Weights of a small GPT-style language model, trained from scratch on English Wikipedia.
Size: 9 layers, width 512, 24 heads of 32, MLP 2048 squared ReLU, vocabulary 36094, 70M parameters.
Architecture: RMSNorm before each block, rotary positions, capped logits.
Training: a variant of Adam for these matrices, 492M tokens.
Each number is 128 + 24 x the weight over its row's rms, rounded and kept within 0 to 255. Layers, rows and columns count from 0. The size above them is the row's rms in percent of the matrix's.

# layer 3 attention output (transposed), 768x512, rms 0.0288, rows 130-142, columns 256-383
size [ 98 106 105 106 105  97 113  95  99  96  89  99  95]
[[161 124 104 122 183 110 108 109 135  96 124 139  98 121 124 149  96 130 107 149 157 156 143 140 126 104 132 121 151  87 103 105 125 179 127 119 123 152 146 110 118 152 101 124 138 157 146 147 129 125 122 164 107 132 154 172  96 170 164 147 116 156 112 131 111 150  77 122 152 122 123 151 110 120 102 126 149 121 154 160 130  94 128 162 135 155  74 118  95 149 155 147 133 118 156 125 121 109 128 124 159 130 141 148 154 122 126 102 134 152  98 128 180 117 103 128 124 110 162 140 113 112 158 139 134 143 180 101]
 [116 151 148 122 133 123 131 129 113 157 112  78 147 149 167 111 121 122 152 139 117 147 118 131 105 147 115 129 169 106  82 104 140 144  99 110 148 106 105  97 136 106 149 145 120  71 119 136 142 139 145 162 155  86 126 127 174 147 107  91 104 144 126 137 162  97 122 168 122 110 116 116 133 130 126 163  72 131 135 112 100 183  94 213 141 143 128 112 135 179  98 144 118 152 178 133 129 167 151 147 109 127 135 106 121 109 105 122 156 118 156 154  78 128 140 121  94 112 124 116 117 131 149 109 140 126 105 168]
 [131 102  75 146  97 130 137 104 120 168 119 148 149  92 165 145 162 110 131  95 179  81 124 150 160 143 100 124 142 145 125 114 102  99 140 107 166  90 157 159 139  92 136 130 172 142 122 116 136 154 162  35 126 116 106 151 164 115 134 109 104 123 160 117 175 116 156 121 142 119 148 102 121 186 187 140 123 140 129 100 188 147 118 119  86 100 153 120 146 130 157 116 122 139 113  99 114 134 139  91 147 111 115  85 119 138 103 127 135 127 146 109 110  91 159 137 124 118 135 119 114 109 107 125 169 168 141 121]
 [133 130 158 174 111 118 135  96 114 191 115  76 125  86  94 149 128 140 134 103 148 112 137 122 116 148 119 102 161 135 131 109 120  91 114 130 148 130 130 142 145  63 155 146 123 128 112 138 154 107 145 115 163  97  78 143 116 106 104 114 101 107 172 104 127 151 105 149 126 100 122 122 104 123 183 134 138 111 112 168 143 150 133 151 119  50 154  85 121 140 132 105 155  86 154 121 166 105 112 132  79 138 142 140 142  91  90 140 171 108 162 116  80 125 107 160 158 124 135  67 119 145 119 161 113 119  90 166]
 [ 67 108 155 143 102 145 155 146 118 128 108 129 129 161 159 119 112 118 164 126 127 144 116 134 127  92  99 129 100 158 104 138 125 122 127  97 142 126 146 110 121 157 125 132 132 110 117 129 133  88 115 165 102 137 108 158 118 128 116 125 156 152 112 114 143  67 149 125 137 135 123  94 169 133 142 134 121 144 138  82 137 106 137 143 125 140 152 166  98 133 107 136 140 124 133 159  86 167 154 137 159 102 108 181 135 132  90 140  81 162 108 141  70 152 110 143  98 174 124 175 111 101 104  92 138 159 154 111]
 [110 152 130 116  87 127 124 130 108 143 146 122 148 102 116 121 112 137 150 133 177 112  95 103 124 148 103 148  82 159 123 130 138  93 134 120 136  96 140 100 126 151 165 119 124 108 151 132 135 107 115 127  99  92 126 123 190  88 120 153 164  80 128 110 145  98 131  86 100 140 134 103 137  95 144 135 126 128 139 104 122  78 178 119 122  88 184 177 122 135 100 136 124 145  71 140 142 127 106 128  69 110 119  96 104 124 127 176 120  73 153 143  94 150 130 117 186 114 141 145  89 132 111 136 133 145 162 150]
 [142 126  91 158 112 128 116  97 136 103 117 125  91  98  62 168 131 139 102 123 167 101 140 175 117 126 151 142 114 139 149 143 119 121 113 133 128 145 154 162 106 133 139 143 151 152 114 119 106  95  82 115 121 127  82 132 104 131 146  87 153  94 155 143 111 127 123 114 160 109 146 160 162 150 158  78 163 144 110 127 120  63 126 118 114 135 153  95 105  86 184 145 131 117 200 165 176  91 119 138 119 130 129 102 123 165 120 151 117 133 141 105 119 129 110 152 150 135 165 117 134 150 115 139 169  88 118 112]
 [150  95  85 106 117 141 139 103 106 125 116 108 128 104 156 165 146 116  69 161 110 174 109 134 114 156 160 125  62 157 103 120 159 141 133  84 110 121 165 161 151 181 119 117 170 150 116 106 132 150 132 121 110 137 144 113 135 152 121 137 140  95 124 125 116 161 175 110 105 114 149 158 132 142 144 131 152 144 172 122 137 129 131 102 104 114 154 103 131 127  90 122 107 178 154  93 116 147 113  95  98 125 132  90 127 125 118 163 116 135  73 125 130 108 169 130 162 141 105 102 112 112 109 150 116 119 110 127]
 [117 125 119 131 108 116 122 121 137 136 127 157 108 117  77 137 132 175 105 116 148 126 129 117 104 101 143 123 150 111 160 126 110 169 107 125 141 128 122 165 116 101 134 132  85 133 109 149 152  99 158 115 127 141 108 174 106 155 138  89 131 127 167 176 142 169 133 120 129 114 145 164 161 119 121 102 165 160  57 136 124 134 125 131  87 126 108 102 116 107 183 151 125 130 170 126 148  96 115  85 137 120 138 107 147 162 124  99 146 128 145 122 149  92 120 139 127 130 167  87 110 125 149 133 142 167 113 156]
 [185 110 123 176 135  89 127  80 130 100 156 141 125 122 138 173 133 134 118 153 162 156 107 118 137 125 122  99  93 135 148 156 138 173 130 134 115  87 133 156  89 186 105 102 117 151 121 120 121 154 143  88 100 115 140  97 137 113 140 126 159 154 193  83 114 176 147 104 108 124 118  90 142 196 154 105 164 108 117 159 161 139 123  81 147 120 123 134 138 106 113  99 102 130 118 125 150 134 140 115 144  91 138  79 166 120 141 130 143 155 132 166 138 115 135 152 119 105  82 123 101 108 108 117 117 128 163 136]
 [105 156 112 113 153 125  94 145 173 140 133 128 104 110  89 187 144 146  74 178 163 107 135 154 148 112 163 162 125 124 104 137 132 156 171 121 112 152 111  94 119 141 139 122 147 119 102 107 160  95  99 173 163 130 111 159 124 105 130 176 158 115 119 133  76 120  92 109 142 149 172 139 150 111 146 159 135 101 151 106 117  87 159  79 127 147 126 116 106  79 137 128 117 166  47 166 107 138 111 122 157 159 138 104 151 132 121 148  96 104 118 121 148 152  59 138 169 129 132 165 140 103 103 121 156 118 140 105]
 [152 103  85 134 175 103 125 101 141 112 114 130  88 130  75 132 113 130  79 141 142 174 108 137 126 119 143 120 121  96 157 137 113 158  95 125 133 149 115 151 131 139 113 129 134 146 131 106 134  99  86 171  85 141 115 140 111 129 119 115 138 137 142 149 113 178 131 127 129  91  89 122 126 100  84 127 154 151 139 136 130  97 114 153 107 123 106 112 139 145 129 102 157  79 217 127 145 111 111 147 133 114 148 139 115 150 120 117 138 142 104 146 156 114 106 136 137 105 136  79 128 120 146 127 114 105 109 139]
 [126 124 128 138  90 147 135 128 170  80 162 131 148 140 135 169 140 128 116 102 117 136 112  92  97 176 165 149 116 116 145 153 118 137 103 123 119 111 102 149 138 149 123 123 103 110 136  97 126 130 117 100 110 102 104 139 150 112 122 146 124 133 150 148 104 184 151 125 108 162 115 169 123 152  90  91 142 151  93 140 104 177 132 129 154 115 131 163 148 145 142 140 114 179 128  77 153 130 106 121  44  92 146 128 146 152 124 123 143 143 170 105 116 188 184 162  67  86 112 130 108 118 117  97 133 150 143 155]]
# layer 3 attention value, 768x512, rms 0.0396, rows 131-142, columns 256-383
size [109 105 108 102 105 109  99  94  96  98 105 103]
[[149 135 109 124 124  87 136  98 161 115 120 119 142 139 106 157 126 123  87 120 106 149  81 103 155 120 145 123 145 169 101 106 122 105 153 123 141  81 137 135 112 153 123 143 113 129  87 146 119 122  97 131 139 137 149  99 156  94 140 134 143 166 156  84 115 108 162 103 142 164  93 153  96 137 129 116 172 133 151 120 129 114 116 106  93 128  94 142 120  93 124 137 118 120 172  77 115 147 131 128 116 147 144 130 155 157 125 140 151 130  56 110 119 138 153 125 113 127 128 119 146 100 112 164 133 146 136  73]
 [ 85 110 151  92 117 101 121 143 118 129 152 109 120 141 149 138 103 145 150 108  96  98 118 176 105 101 140 150 138 118 139 126 131 111 130 129 103 125 122 153 123 112 153  86 101 125 119 151 132 110 160 175 136  98 109 122 144 123  98 131 159 212  85 157 109 114  93 143 169 139  94 106 123  78 112  99 144 163 134 168  65  94 174 168 131 178 132 152 187 125  98 143 128 108 126 130 136 130 106 149 167 123 127 134 165 106 122 113 124 161 104  96 134 176 130 131 123 132 100 139 110 121 162 162 108 131 106 118]
 [ 95 112 118 102 160 165 149 145 149  90 116 132 118 138 144 149 125  92 127 149 168 118 124 106 129 101 110 129 124 141 122 117 143 104 119 154 125 140 142 141 119 107 165 118 116 110 126 114 112 132 160 106 109 140 132 136 123 157 138 130 109 156 105 118 153  80 160 122 114 161 116 125  81 110 143 123  94 155 129  83 101 153 131 124 140 186 125 105 122 148 160 135 189 110 130 168 165 147  80 145 129 118 110 164 145 141 154 110 143 137  89 117 142 144 160 133 114 111 148 146 142 153 132 150 130 127  98 148]
 [143 142 142 143 101  96 129  88 135 128 165 107 139 122 153 158 143 101  95 147 122 123 118 135 165 131 140 114 112  94 125 135 138 135 118 130 175 121 115 136 143 117 116 139 134 145 145  89 126 123 136 127 104 147 115 133 122 110  95  99 130 119 145 129 140 112 138 131 135 122 121 111 130 131 144 110 106 126 133 140 175 152 107 137 132 118 170 156 121 116  88  85 122 143 111  96 104 160 117 116 126 154 131 138 152  89 125 104 121 101 152 140 140 112 137 123 137 142 138  93 163  87 122 122  91 110 104 102]
 [144 152  83 135  94  95 160 134 132 110 110 149  75 136 134 124 121  90  92 125 153 172 154 169 103 133 143 155 110  97 108 169 161 123 117 136 158 104 150 108  90 117 128 135 135  95 169 136 118 130 101 127 122 131 100 123 134 131 125  85  97 101 154 136 108  94 140 103 128 133 147 125 133 122  99 108 128 151 121 125 122 139 135  96 109 163 107 171  88 142 161 120 129 176  96 122 117 145 151 111 115 141 173 123  86 134 147  89 152 117 100 143  86 102 138  77 133 127 120 131 119 121 146 122 132 172 136 156]
 [129 118 141 113  97 109 122 136 156 123  96 164 130 124 183 104  95 143 167 118 135 127 140 127 152 103 117  79 146 134 120 137 116 122 118 116  91 135 134 128 128  92 152 132 149 124 173 114 110 139 130  76 116  89 136 129 112 136 139 149  95 155 149 149 116 152 165  77 139 114 110 132 109  98 123 140 147 138 184 144 152 163 162 119 169 119 167  81 158 143 136  94 150 105 113 120 198 129 139 134 126 131 150 144 117  92 109 162 128 150 145 123 106 139  97 177 115 134  94 142  88 106  83 109 137 126  83 162]
 [132 144 132 121 116 132 140 158 109 132 140 122 161 113 113 115 123 104 128 132  94 102 113 152 101 131 137 119 139 114 122 110 116 133 159  93 125 167 121 100  91 119 129 150 102 102  91 174 118 107 133 150 113 133  91 102 107 124 116  96 140 150 136 151 124 112 137 129  94  98  96 114  85 147 128 149 139 127 135 121  81 106 116 153 170 153 122 163 154 169 125 107 116  92 154 146 113 107 104  90 175 141 151 158  98 107 127 170 129 118 157 116  93 125 100  74 106 143 137 135 125  93 141 103 101 134 144 133]
 [127 105 107  37 119 155 158 147 109 107  73 116 116 115 149 166 140 186 142 102 138 104 158 111 110  97 117 128 108 154 121  96 121  91 130 100  84 127 158 134 111 116 141 111 115 131 127 157 100 113 145 118 144  68 154 127 105 140 135 136 119 119 121 131 103 111 121 114 185 111 134 112  82 160 133 110 120 169 153 169 134 111 174 163 150 113 109 117 136 152 112 138 137 143 108 131 149 137 121 150 126 138 130 139 145 114 168 145 141 120 118 160  89 132 149 137 162 158 111 182 133 150 125 184 114  95 141 116]
 [ 96 132  89 160 132 155 148 196  75 134 102 142 122 140 150 124 121 138 131  97 128  79 101 123 115 110 107 127 184 116 115 126 118 100 130 113  80 172 138 109 103  97  95  77 133 139 136 117 132 112 142 158  88  71  96 158  92 117 114 114 107 110  82 118 128 103 107 146  75 123 157 102  90 149 113 122 119 100 158 151 101  82 138 112 132 117 140 167 123 152 149 146 104  86 106 118  92 136 126 125 146 108 178 142 145 111 109 137 127 106 132 111 113 143 121 115 105 133 138 181 165 137 135 110 158 116 131 130]
 [131 138 138 115  68 145 145 122 115 156 115 122  48 168 133 111 114 107 147 100 136  91 113 121 108 130 109 155 123 105 128 125 112 138 117  86 149 136 157 142 179 127  91 133 159 109  79 145 110 100 140 125 118 154  94 142 174 161 150 127 102 104 121 156 132 128 128 111 114 105 122 109 114 184 136  82 144 164 168 133 124 123 110 142 138 121 150 160 157 115 105 129 150  84 126 110 136 110 112 146 115 167 163 136 137  84 123 120 112 116 154 134 103 144 107 112 150 140 136 164 165 140 134  77 156 155 114 161]
 [125  77 121 133 143 112 123 148 102  93 111 150 103 143 162 106  83  81 145  79 147 123 104  97 122 129 121  96 129 139 122 122 106 122 145 104 132 128 137 121 157 132 132 130 101 159 138 164  68 147 159  77 115 139 132 109 119 181 123 131 141 124  98 152 124 136 137 120 157 128 145 166  87 122 149 115 155 100 127 154 135 126 176  71 136 104 123 163 150 125 174 105 120 120 144  95 137  98  93 174 105 143 171 125  80 130 125 131 121 127 141 134 100 123 154 157 164  99 124 173 106 125 144 115 136 123 140 114]
 [150 108 133 155 125 150 176 114 125 123 122  87 167 151 133 105 103 123 110  98 115 115  97 165 141 165 128  91 125 146 157  81 123 100 177 147 109 144 128 115  94 123  99 112 163  98 122 145 136 137  96 123 107 124 114 136 119 139  95 139 124 144 115 111 116 149 131 126  72 112  86  98 123 112 138 110 114 157 131 147 129  64 116  80 115 112 133 121  89 141 120 113 132 152  92 155  88 137 119 145 130 106 135 143 139 103 177 136 140 130 164 131 123 129  94  92 153 154 149 121 151 150 131 130 119 126 144  99]]